Each number is 128 + 24 x the weight over its row's rms, rounded and kept within 0 to 255. Layers, rows and columns count from 0. Numbers have three digits each. The size before them is the row's rms in percent of the matrix's.

# layer 5 MLP gate, 256x96, rms 0.0853, rows 191-255, columns 48-95
104:108115159185153134068087147147112109151130128121147180103140093154158160135137100145174139105122159131142136105128145122122093127129112136144130
102:100119138137132148135088121123099157108141133134139078145166075139087138112096081086119096179109119149069095138157170118155115097095147145139143
100:130121108114163133120103105094131077113094136130145142125191145117126108138132125137152155151157163154114106179139138106109092101145123139136170
107:131120108125138100124107142081129119100088146074182086138089109109160097087155121111111135135110088133141142122126158151086170112145127143115084
099:138143135151149147140050111123126150123135138107141111114141129151124126115090123072109078120104123155074142126111127125089123120092147121100154
103:114133129117111166107155148144153161102121184125106124125138153144136129131086122133127147120104122109161127116116098122145135122121136131118126
091:137186145148112113183096123155140100131126172135124130158128113141102142141157102145141145130143165133138163143167167125123135067118132150113136
100:100152140118128142113109109094162156187098140135118119138088110127133116134127129113112141127087123116129169133143125114078175110115082113118085
098:145143124124171141119139184152140136153126090131084118164083131167113140150139087126150153119115105137161121107140147123123163142139145144108133
129:112147145116121150120090121154165106126118134156140094134140096109116120138113120121138156156126104114159149136133107133090108101097072133126133
098:104122124155148130103105153135128105128109147091159104135113131140127174070120084128108126095157153147118096126113149141113098147102122103135124
097:158101168154131147111083124166154111140116122118125123169084129131068115141147137080122084077120179134109121123123130135119128128129118121114166
090:137131178142150130145129140140118115108103162153132102124139127114106056122098116133110100116111173119131144157141128101156142140122114102140103
099:110147179175150130129130107122101130110130116157157105081130127130141093162143141143145128180137118111123121160094168187140136166141160103139087
087:162120117108092104170111108181110117095130109133148105118085090133113098144142150125124100132133140097143101140141152118127114127108114127139130
095:121153126117126146137154115081175126151133114093186131155165136090121091114113072127158152155114072123107142172081096162116162128142118169104140
099:092117115093078152161146152148103110108089166125189156127109170132085110108131115087119097159099128119141089150122172156117118116125119107074136
103:115153151124136126175133135126172144152160122112127126124127078153132074116138115115097139142116084096129133157107099147135173129122133112097111
093:140137072142114140131090085150099148085115160098121125134144160140148099116119112116117139156165164158121114116109134132067137093165104121148125
104:104188092128137138134116101135146136119149146093102121118116128101107168097110083144144100125163118142131090188130151091145093100105103095157141
088:112131148148158125141078093131126120136158129131093138119141122115104113158098159140153102153145156072106098159123122122123118164119130134148143
090:135135131107148172159127122187129108133138128132078142150166160168126162151130119129099180140134139100102157132126143143088110129142106126128136
104:134111122103120164097147156116152107136114171126151133152143104182154128114120128150153155149140099134124128160149138140160132140124069105148116
087:127133109147124089134108147119128126145153166096122121081123113119115110148075109133154106137098159087149127161123152142098141131196162112175083
101:126130170130118105121130138162200151116163131084189104116096094109123127109123128061090146104110117116114150162134106166162152150108103169109116
100:113144178105134140118136124123152102120116142086155118176075156161103142108071102113118117142111134148067129151127162149122130118103095175084134
105:124176159169113122115110162131117101176106149185141165159157088139118143098139147086127090133126148109126154156151155100111099126096094114147143
099:161110123105140130135140142192145113113127128117191080148100127147122105136116150072114093137103131171131147100128122103117145080091088173106142
098:101135138132127182138128112174119090127100133132130097129107127120162070109144134096107164119092154152164109152148158101141121120122115140134098
099:127117095111139152105119120120137091137065150096166180125133122160125122121099126110129135118121141103072179144117101139101154095117110135152122
093:112139142112104129088107138126094143115147145150158122171121126183124131071089146102162129133162130098115197095136112139125120121107127146151124
110:150113135120114111075110121125154081096065129098155067114114126137084128090162145120070086165127110129124137107140147148154139136084112122054100
093:140158122173155175096112151141124136119190148131101109130128137113135130129114130115145139117137155092142075187095127087131084133099150120126112
095:133136149078094121136105116133141179102083109143161145131149129110138112136104097131132110115110134168125106135121137159121175098109092114088110
098:160113127128126116112122151132168143096113099096132117129076126153115123122143153101084142144139112138103164111113125138148095106072086166138109
098:105167117112110138103134121130150147148122142079130111125122090100165152102133107148125120099143115113129106128128134082140108129095112135112133
103:122150141145111120107140120120108100121125130094113173165105117112145149111147092141114086140137139158081135165106155148116096136139117159109149
101:144135127140078104090134103130131115077098140103197156159109138106117139111110149105101143118104124120136097127096124128078134144085081127080115
094:134117125138130163107069141143170134097134126112157145138131135084123136151117130102130099102112101132041136127128112138125143113152143113131130
090:146175145159114142136107141115094090145092100153098093184117140147075151115141137113104121124096167130155101143125124092113092133096135132134100
086:119135141118133148129120119118103076142124147142124122155121118126098148105124179112131101116115137109110087133152086115158116078150144093155060
090:130122135102139168077166113120121182144113101113124157124150106133137077149112116127154128125155148154118119134125119127117124074144109119163095
095:123164114140121134104070147149108112104134096179118124108120143121109127117077135133108139120182140101157124180151135144144096123153167100097109
099:103137103117129066121139115127115135112104165133135080140147123148060109108128125146119136150140136107142109139170094078073114123151131130124112
096:106155129128125132142101114163140106104124133107144144129095142112124149103104118125118109107101164144167100169173089154119106123093137145143098
091:102132107131139135147127103123160087132073137127152154122126152170128154134116082132136138198171107130124113142123162102154147095139093115116129
091:122148126132107149156122180110086122137128126127153117154104150124069168118116132144072098109125157145151099168156151139095099105097116117159133
108:154120114111110153103094124112140105156129121103187162144126132129117102081112102079146133168105147096121112146141114110116074137094120151140135
104:102141149143059141116072098086125132136118156154141109183126110111144131149129123105159121141125108146153109135115144110106101159145105110124139
100:153147106161117134142156170115108115126122132131111110163124129094109160146102127128140161157140130134095101123099102150099105098185100148077116
095:122183133120152131174101151162138097138140132141098128121081142118084160132165122164163155127164118096118090162151086158088128124137118168100130
102:111164139134134152089108141093129113140128140108150112181169117172113117129126144128103153104077139112141124159095080090113107121107117125157128
095:178188128153153161064113122153117133141116149139084099143083120139150140102093120124108157119091131115109183102157160105112143107159145143129147
119:140164178085136166089129118136122123142134153136131165118104129161140102104112167073139089136122120159109127111113121174122121088127066132137098
087:119151154121126088139157112125145089138118145153117142162167132157120136094111124109154129154072113149119072131156082141146105132157132097122105
107:113160122126134096142147143119119141130114128154130109104127125158115085129098122133125124147120100088106090129113146179118107137147128160102129
105:129157178137118132113147127128161074116107134099143123146108107139098156124156139125136111070129086123133143174118116125133116112083100169090122
085:096143113127119134090142167120122138081092118163069087089154127120106138107090150146101092112148109165157131127102120095130144132098131119089106
100:154162146150122102177066165139100113104081152124149126136136115162158160103117144077103164116142140126168122122146154153108160103111139116149155
093:146104154124102215098141126172098130110123114139133106128133116107139094092113134136136136188149138132090152137098152125144118094112119151097111
100:141136107120119133175108182133120163069146172136138113092134093145143113142095110118127102085121129175103143133123184100104095102139116153127153
106:140118131144164123121111163119148121141114129077163116124112122138118153132135159059111090134104110123143113157096135160071071078145128156136136
100:140164105117106141114131161163122120152102169139079141148088150119139180126133122116129126102128124124152131099139099130164156135139125153116139
090:127142168119112146104091143189163120154079100099125117135103136105128095141127143123093099132118126128151104149141146161101106110099155149092109
102:107125119121164123069122125137148072124100149084090130160152137163115107126093116119146125117139104111103115135104110150112109136125115080125110
# layer 5 MLP up, 256x96, rms 0.0796, rows 191-255, columns 48-95
103:126102117183104116114144178127088128160132132101123135133076148165096119138127115108132113128110116132111106127155150110157082118137156180119149
099:105094150134172114126096096115100118069124141105150119136100115122081059114161127129138084122099144118151142133077163093103103117140116172143143
097:147140130083147137142107110148137112085135146119133118132146129118161145116146115090142147162122156134136111124154170152152120166138128165137121
103:093146177108135098129110172108163153107119158176159137109137139134153139143109119129137139125106106128153076145132107124129153150131169145079131
101:146099167088166145145153139173135110094101135130102159147088098102143153132106143136151113081098142149167162104154112115158113118131112135110158
101:140143137179103129080133119119123143125143115125142129121176117099159131142144090121091087104129077139105107106122137141175119166106125115143130
097:173149200166117175094144107150149122186125160149126139155140166157108154117134152148173145137120161121126133148121120136150148122133103162117121
095:156141149143115125138078137127139124164080134122126126127186096134128103123103113130147134157103080098146147088115135163159124153123100158135150
099:136095106155126125157095110133136135136111126109140111103131136157134078131124187120136150093156104079132075132130130162094139110118140156158119
103:089091153109115111065118085134119084151117135133156145130129153130118117115124151130157163162123142080127137130144145131133108092097081159154115
107:103145133163068136129125174106143090104111118143125165157094113148152143132132159145101154120152116124147111079144098091134168069120127166153096
102:083128123133124136116156110084111122166115119141140139114173057156097118121144105136106139156126091131146105134087098171121115115061115103113159
097:172132147089130187115160120104139124144121154134157130164126162168102108117159125111065115158078132108113135138137158097108121137121142126114144
093:123107156102118140148187125132136147145116112163112126139126151136163193104114128122141143128113096165118145156124091136161128104053135101125156
095:107127087134149137099164085074136115112102138158154117149149123156169096133116114086135153150113152106107116136113106104085087098160069124153110
101:118127183117123116141131091148115114116152100140126154163135119122113132123172141088124145119170131173092130142128115142129166155146101127112167
100:120143114100118153133167131099114117102114083133102138151130076111139121077108075116117125120148144142121148102100092104107116085098106083159113
108:162118153143174116106158138129126119081092170142107097105166171175127180139081137141137128090121125123156140138131111111089176144145119121130134
092:098163147114136081170167134146093088114106116145130077158113146111098129130105134117112108140118170117109094109112140189119112137152131169097119
093:144141139129120179117117131157147120115135114101116176130131163155174091125154151142099142099140122126115148102107074172135106148177125121117132
086:115162121110141127110103145130132147148145139144142143107133093151110111105110108095123120142163143142117138169072089100095128148124082145157127
101:081155124109120104119165162089121137093089139148085119098136146157175132146107141131144136114129116103149132072115136109115148088173104155116131
101:115122119139101117116147140096142116109135127106165138152121146132154132085100153127101152073119124160149138120137106107110115117127135124129104
093:214122131156110097136143105151169116118129107131109114080127145144150167147092130131152142153111125145156135132133164157093151133123152153150122
101:142134164137109104126114074120096123099141174120141142111087122115115117118148151171195134152141142165105104129127139103154098130136080148095123
108:111093146097194122116118144137146114106075141077128143143109152115152104147138183113107145132125150123064125100123133125117099113088110147105141
097:129162127149128111137112103120122127125137191179115078091143124146142120102128143111155132162132101110128137138132106161139118114106121190132107
096:133109082149123107103114133100126144147121137129109120110118153134065131124131138130143073109130128140180168117113135117127118131163089113136115
097:137136130101121143135088131115132108146101147065134104132126117129112130107150188131067098122139110138135164134143129150091186112134133160143105
104:109093119109160141100163175133127119128159184097137122113115120076133140108124199157140114118120101117081138147137137166135115140149135097086095
101:120110151072105148115111070135141124098112137103113122146158124128161144098061144134117112151093102180135185122118124113135123145087130155137101
099:145159143111095105074123146090113155146160124133149136149147096129161122127099153142105102167107124128103102121083140121116110117186175134110153
087:122119194165107064123084108123081110173124131132136152097125139113122122135111185141131076131166123110097118163143135145110117138136138128144137
102:131124160180117113160115118152076085136146155095099114120084152113107129116113100160170088132155148124091114119147143140152126111166134123131122
096:143135138130162119134126119134168115052093114112145111139149120147163118129117134112084104089151135170107128108120146174120162142080117116138103
096:122102123123105136109135122134069144181084142182136120151134138144095056116156160157130072141115140156130129117137143136105124128109118113075127
103:172150140139136148104162120128114125098113135134109114121163085109165155129120127151140132136145153126156138115154130108130138126159118089149139
096:145095116089138137103100158150156129129133156147144096148124153123098127134125140086092143115095162123126101146146145160163098111112182158134112
098:154132119094176161104106092125149141139076122109124096145128126117111102123136137131129100143102116168068102103120148168103183120108092129134148
102:088117140153058107076127121124114123156106168136148123075130153092129129109142135147101135160092180091127172126143160122156093174116105168106134
101:134146116107090143148111137103140126111103162125121132133121110120071103147091147145100179111154110132181125135121178105135121122127172133106128
094:188148145144122147125162145138125096124104121168140102142120133130112167128160177109129088126129119158109145108140139133117128085083112119147152
099:083124123149127132144137114099098124139129119173107192107118155119128119162122171150096131153120093109103172140126150139160139161139131087138137
099:136109134167050077131112127145098137157177129134146107137145108132110102145132146123086094102111119138158080156154132098117139162137107152122115
096:111132111081112133159143171093153151092134137131127135092130141157131115116127123093126145155145131165144107113135124120145111114143109133125111
096:131131085127125132150107102086115118122174144130155123118150120129149152139138126095127138130096127140114121092127174167099127147206175085133105
096:133130088102081132123153124122171132172122154103122113118098165104096108088113114126122141152117164129101106115122119121104156112102120153111136
113:102111117090140134110146147175140168176134145117148152126097146156127092148097110133143176137114154151104134135097157143131112110188134103138104
102:151143148137098166122113097105131161135115103137104117142097116113089129105165140085125123096115112135154131105172155113144167149133116130142074
102:105104137102116104156118151120101152161160122141132153138131137114070111139124118143167127104133111114118110152125134133078105121121125123154164
092:185131146109124163123146185127075136122142182075127147148084131134118135125137112141163139076144105129065106156104137145152084146169143132140123
105:165148100119122111111109157106128131095139122148144138132118149122089150117158124111143166153118114170128102136102148094121126142160155143137159
101:100130133105122159092120130076144129168101124111119096114116123125166109137107135108119132129130082176202151174072128141132119114129113164153105
117:143115116097154149087171090130160149128131109110143132098107151136130110115152149120140124175105075133078134109092127162141137086095116120105084
088:136113139150119135117141167128139128120112090121145134076158091134166167147120123110146113113133143127124099128144150133117096101108136126117143
108:146121122127146113174116107124149102101158177114121140122149133153115132139121090124128131163138124133106153128142123096123132152141111141219103
102:116141100131094172127151160118128126189153154154143172136096111136138114110092103127123063126100107159109152134103130122134138159122156115140159
097:092078127124137118143120144162142146128148128117114097135114141081081124108096143132149133119135122102134112156104126093143164164121179103104093
101:134124149087141126129104100151097109086165115116123114175154104134135153086114170097081163133121105128183136160154131141114151107095116144114147
093:137105104121093162124127111090140116160097154108133147131099121077167170092145077146106134161158094159124115130122151121142116138133136158129112
091:155152153146150126091102158131176129132122132113166138119180114146156138095130135104143132112163090106094137168147134167131090155127114147133164
102:148105127133145156124131124161102098119139129103140080136122101149163143167128116132132111158113124126191098101161195162126121099136108100137083
095:101133133124103134131132153130150118128174130130128106082052122123134108141104109103183129101130099151121107100087147158118125154125159170149111
099:111114140087139083105086137101099133155137160153119112146134106135126082119108081151111147183131159164135117114082114074121115140168098166090138
106:125115059084076121126157100105126135150135104103119120118112092201115130124122089123116128105129105147113099123085085096159146118147117112125104
# layer 5 MLP down (transposed), 256x96, rms 0.114, rows 191-255, columns 48-95
100:072155110155099149163145117156121156101158112143134104206154092123131178166140148147118129135133104131129153122102107112081135128120111118105139
098:145087128156129151132082128117100137126133164125103128126120133164169129098127117117104153151124105164114148114150148163136135150123145107162144
095:122129137157143150142087137149124133112137079134114144169142097110138083128139138166078152128126102140125110162085126109136130135086123114160084
103:105126168113085131119151119142119122158107141123135145157084132120114118133109119099096100089149131088150113070153100142088120121130138099114122
100:130163111120133112161128114134118087143103123105167121151100103150148135111124127108114095152117126151115138143150129131170133143115135114119151
105:104137117153102102156137101150121113089117123108101150138130148140103118083103121098133143133157103141132104132144103085103113126097130147145153
092:146135076154118104155151138114108135124153156139132159103123086154111091138146138144124151102165092074142119148145136088097149140110128084111138
096:117132141123156143104087101107127167186153136118127118126154105145119155101150147141161104131099145100102085158132143090134123113099142140108157
101:121118137118113124149106086126079073113167136138135111094109132183104169114160117112121139120119155167146113082109165166129114090147103123108102
100:140092145161123129150145126114146151114120081093197149108139114136134116123131131086129152136158141116136117156143176105143145098071116116143190
105:111115113128101107136140096119099130070133131106110138085121129145141151123133152177110096130133145108125125104083151168137106108094117113125075
103:125154114123116113094111156138121108150129119137135090152152137136122104126152149133093117092082132131127098170113137098137169098126100163149110
088:134148099178168132175114133144119152113110141152086117087093099117113140114194155158139125135131128138128193141149129108134141147154087139107098
095:111132097094118160119173171143116160077117140126100116147096104144130107151174130125149147105136149131121137132109104123177127076127125120126150
097:137117147171168134095138092061098123120142148151125113130118090143145154106122103150134140140097119103107087139101114112182108120131113123150113
103:185128114101120136121149134143138143143183188198121112149143140127139167163135107109162147105120169123111139151144166122136097127181151128093111
101:115101143095138156126129181112086142152107167164119092101120156131113106128151145136169102094105107111140114168105114110117155134131135104124160
108:111086144122101161085149117124161103135133152111128163136128120144094128143134167160104155107077119130170150173131093106109141136117120124185106
097:129193159113092100107170132120188156081163142122085142142168146132122141122136128158121162163117141160123121150124117098151101121141147115130113
086:152109154121107121139103106106161088111128135136089122119125063121101102106130142083134190139131120131101114120164098115109142151111108156121168
092:110055126168151140153108119076136146095128131144141151124122117115137103127108134134150092128148129139143087130093152124127122160149140115107125
104:139152087097127106129137142103106160078129125164150128147102146069089089118137124141147119133117066134124144167128091142166132137109153158119146
102:104124094136157162118124170109128145121124106066101138120131131136099117092131096100163105177073105134155103108122135132140113109124162127140162
095:133135073149102139119144119113141140121144108122075122133162150192091108142155090130138134160080175117115152120142109126109173167153161133127134
102:174090119097081108124148115152132116137158121134156123075086140141113151131115079138104139160144123105123135125165104118130101105124126183114135
093:149126107142123080140125136128097140120125129113121135122126114100135114118140132163141158120173143090164123115104124159154118118152136114148097
094:127131124113139154160136148121199106105136117128112134085159131097122114137084112098124142117157162115151128136160121118123131118149096078105100
097:119086135155144166173144161136134149113171121123147084138129151160137085125169145129137147096120122129130126132128134156116119123159145142140161
099:113128096123112147159118107127122118161100109133169146201132146108127132123167163093113124113125133144141105100142150151143160121125147201176126
108:150120143117131154133090115111161144140134132090111162116136106097128150140149144128097133158126061110148124117127128138112136115153102116117094
097:159119134172166117179128150108069153134113181123103119136131180107143139137109099140128099113150148161118120100102146107149105161120132098131129
100:180162104115112116114131141102172137127111083131175147124135087125123114095096090115141100140135098130129139155138126124124155155112110112136092
091:113147150103090135070150145162121167115140116147113125112124104118129146097137123164142100113117126173099113125118144114166146088156151110131100
103:091130118118126124162107086116125094124138128102157135136138132120150128119161158073129129151136160120121127141158120138121119167141129098135104
094:142118089119122120119131172156145114155131128119136121116120084092160119120116126188126107121133107136152116133105143127157128135103118131139084
095:130127109141108127100105137121093131122110142073104151125105089118174169089140144105081144103157117127102157124135122107113122115152080164122135
099:056147103084139120098139105143114127165115126125106122094094159112121137136131103146107137124123142093115135143107114090133121149119138146145091
100:139084125098121112107128152145138096108092165155101134157099120134152137143127126150133112157145122116151132193108189141147130147124111156101117
099:156079104105106154139125128169115096092121068117129136115156110183158116138117129142123123093154120143088117101121132107138166109119112157133083
107:130065157099128130072139174124153105140159194097092139169150148137129136150109133130113127111116154138145131180100165102118113131145141102130146
098:115162140164097135112138122123124123154127128123128106120192143137116091110107076150147175135187118129116127112166157166132117118138150133147119
094:095151145085127123152148131115086103133104122063137160108130190109106127132111125104129146112090127128147139157139116090103095119142101107115111
100:109139104092131071150107104130136080137162119089140103160142165110111120151147127114139159151116114113130080103100141150151174134098129115110116
101:082128137105144140100145101105133118114144092133111113111105117153113149145109084167178150165118089120151135112102140136156121166137143110109160
095:103157101105147153124142104102109092141110150110111151170095103146114118141155143100139068148124131108110123123140100145116120131105142140144103
097:146099123105114133116180076126152129121084130127150124146073126126134146135110096166138124120120135130109116148142147119140143134099145139148155
096:135109136130135100067108164133123106106121140097138139093122156105138118130101121151131054129111126126130099119124151121126092116151158091110119
109:110150121143140106129137158127125109134120115123170130132129079179094116141118143105122094104144072099143146106098141140164132145158142085115084
105:145178137114127167115173125148119102144119161134152167089169117135137127081125134123143125100152093094154134166099144121127137129146152114134138
101:150103122107114159125150133145124110115142159152151115154114117141118132110137137114108111137126113143124115145105138129156129114179118133131103
088:132152122155117122128177110069092133090092125140118134150093114135110111120136152171129101116099154102163138084112146145080155145126182098086125
106:148106130106065099141103106129152101107103135152152116131109105107101065132113122169125124159139160154117155111120121121147066138167169142094152
105:124167143153156142113186144095194142121137145122103132109120145131132158130102153148148119131123111103127105154134050125117173128157135110125137
113:126128112099127132148089137127149137139135089131117096105169134168141100121194159179140128146126130121113127083117108094150156133103192094110130
087:097096072094142134140166119119137132156135159115129182138110115093125168150118113118130161138125133105144182116151119125089154132161133130114174
104:110121128139116118132156152096096125136126097096128126114108112128133125126149126122132102125110119152089115106083133130114108145128143160180101
102:122129095117118110139115115146160147147111126111153120167146091152116136120088109133168094125077084108131131132153117123152161134154083139137093
094:148131168126101137122121168115118153145134092144084137127146133153159148161137139133165111105153121124096139157078111145099103150138128141139147
099:082119105130164104115181146147134125189101107158134110096115110142118160124148115166153146124108094160120163137145168133111131113151129121094099
097:119134093168126114136106163126102138140139152142089116146125131102107112157150142111125127102107130111110132109142127147131140167109134114115099
098:134154159081100129152069105143107118178102156165150138114153114134144124156086110081154138107099125142121110127131096117114131105117091096101154
104:095099142139168112132142150139109123147127110131128099121123137175118114159123141148145134146097146133105138098122150141112089121145117148178154
093:139127172129131133155143107174112132127155141110125156137183117115129171107137134112105104128111146096117141133174131119106128118125175129130125
100:135129111114101112122076120138122098149096114158171129108148127138125108138118160150108123166101103136168135139126140133150150100186152172091122
111:128111148131127148147112136187082122128107106115089121098124143141140103154124089123154107142113141141153135088173085087111134153130133149117122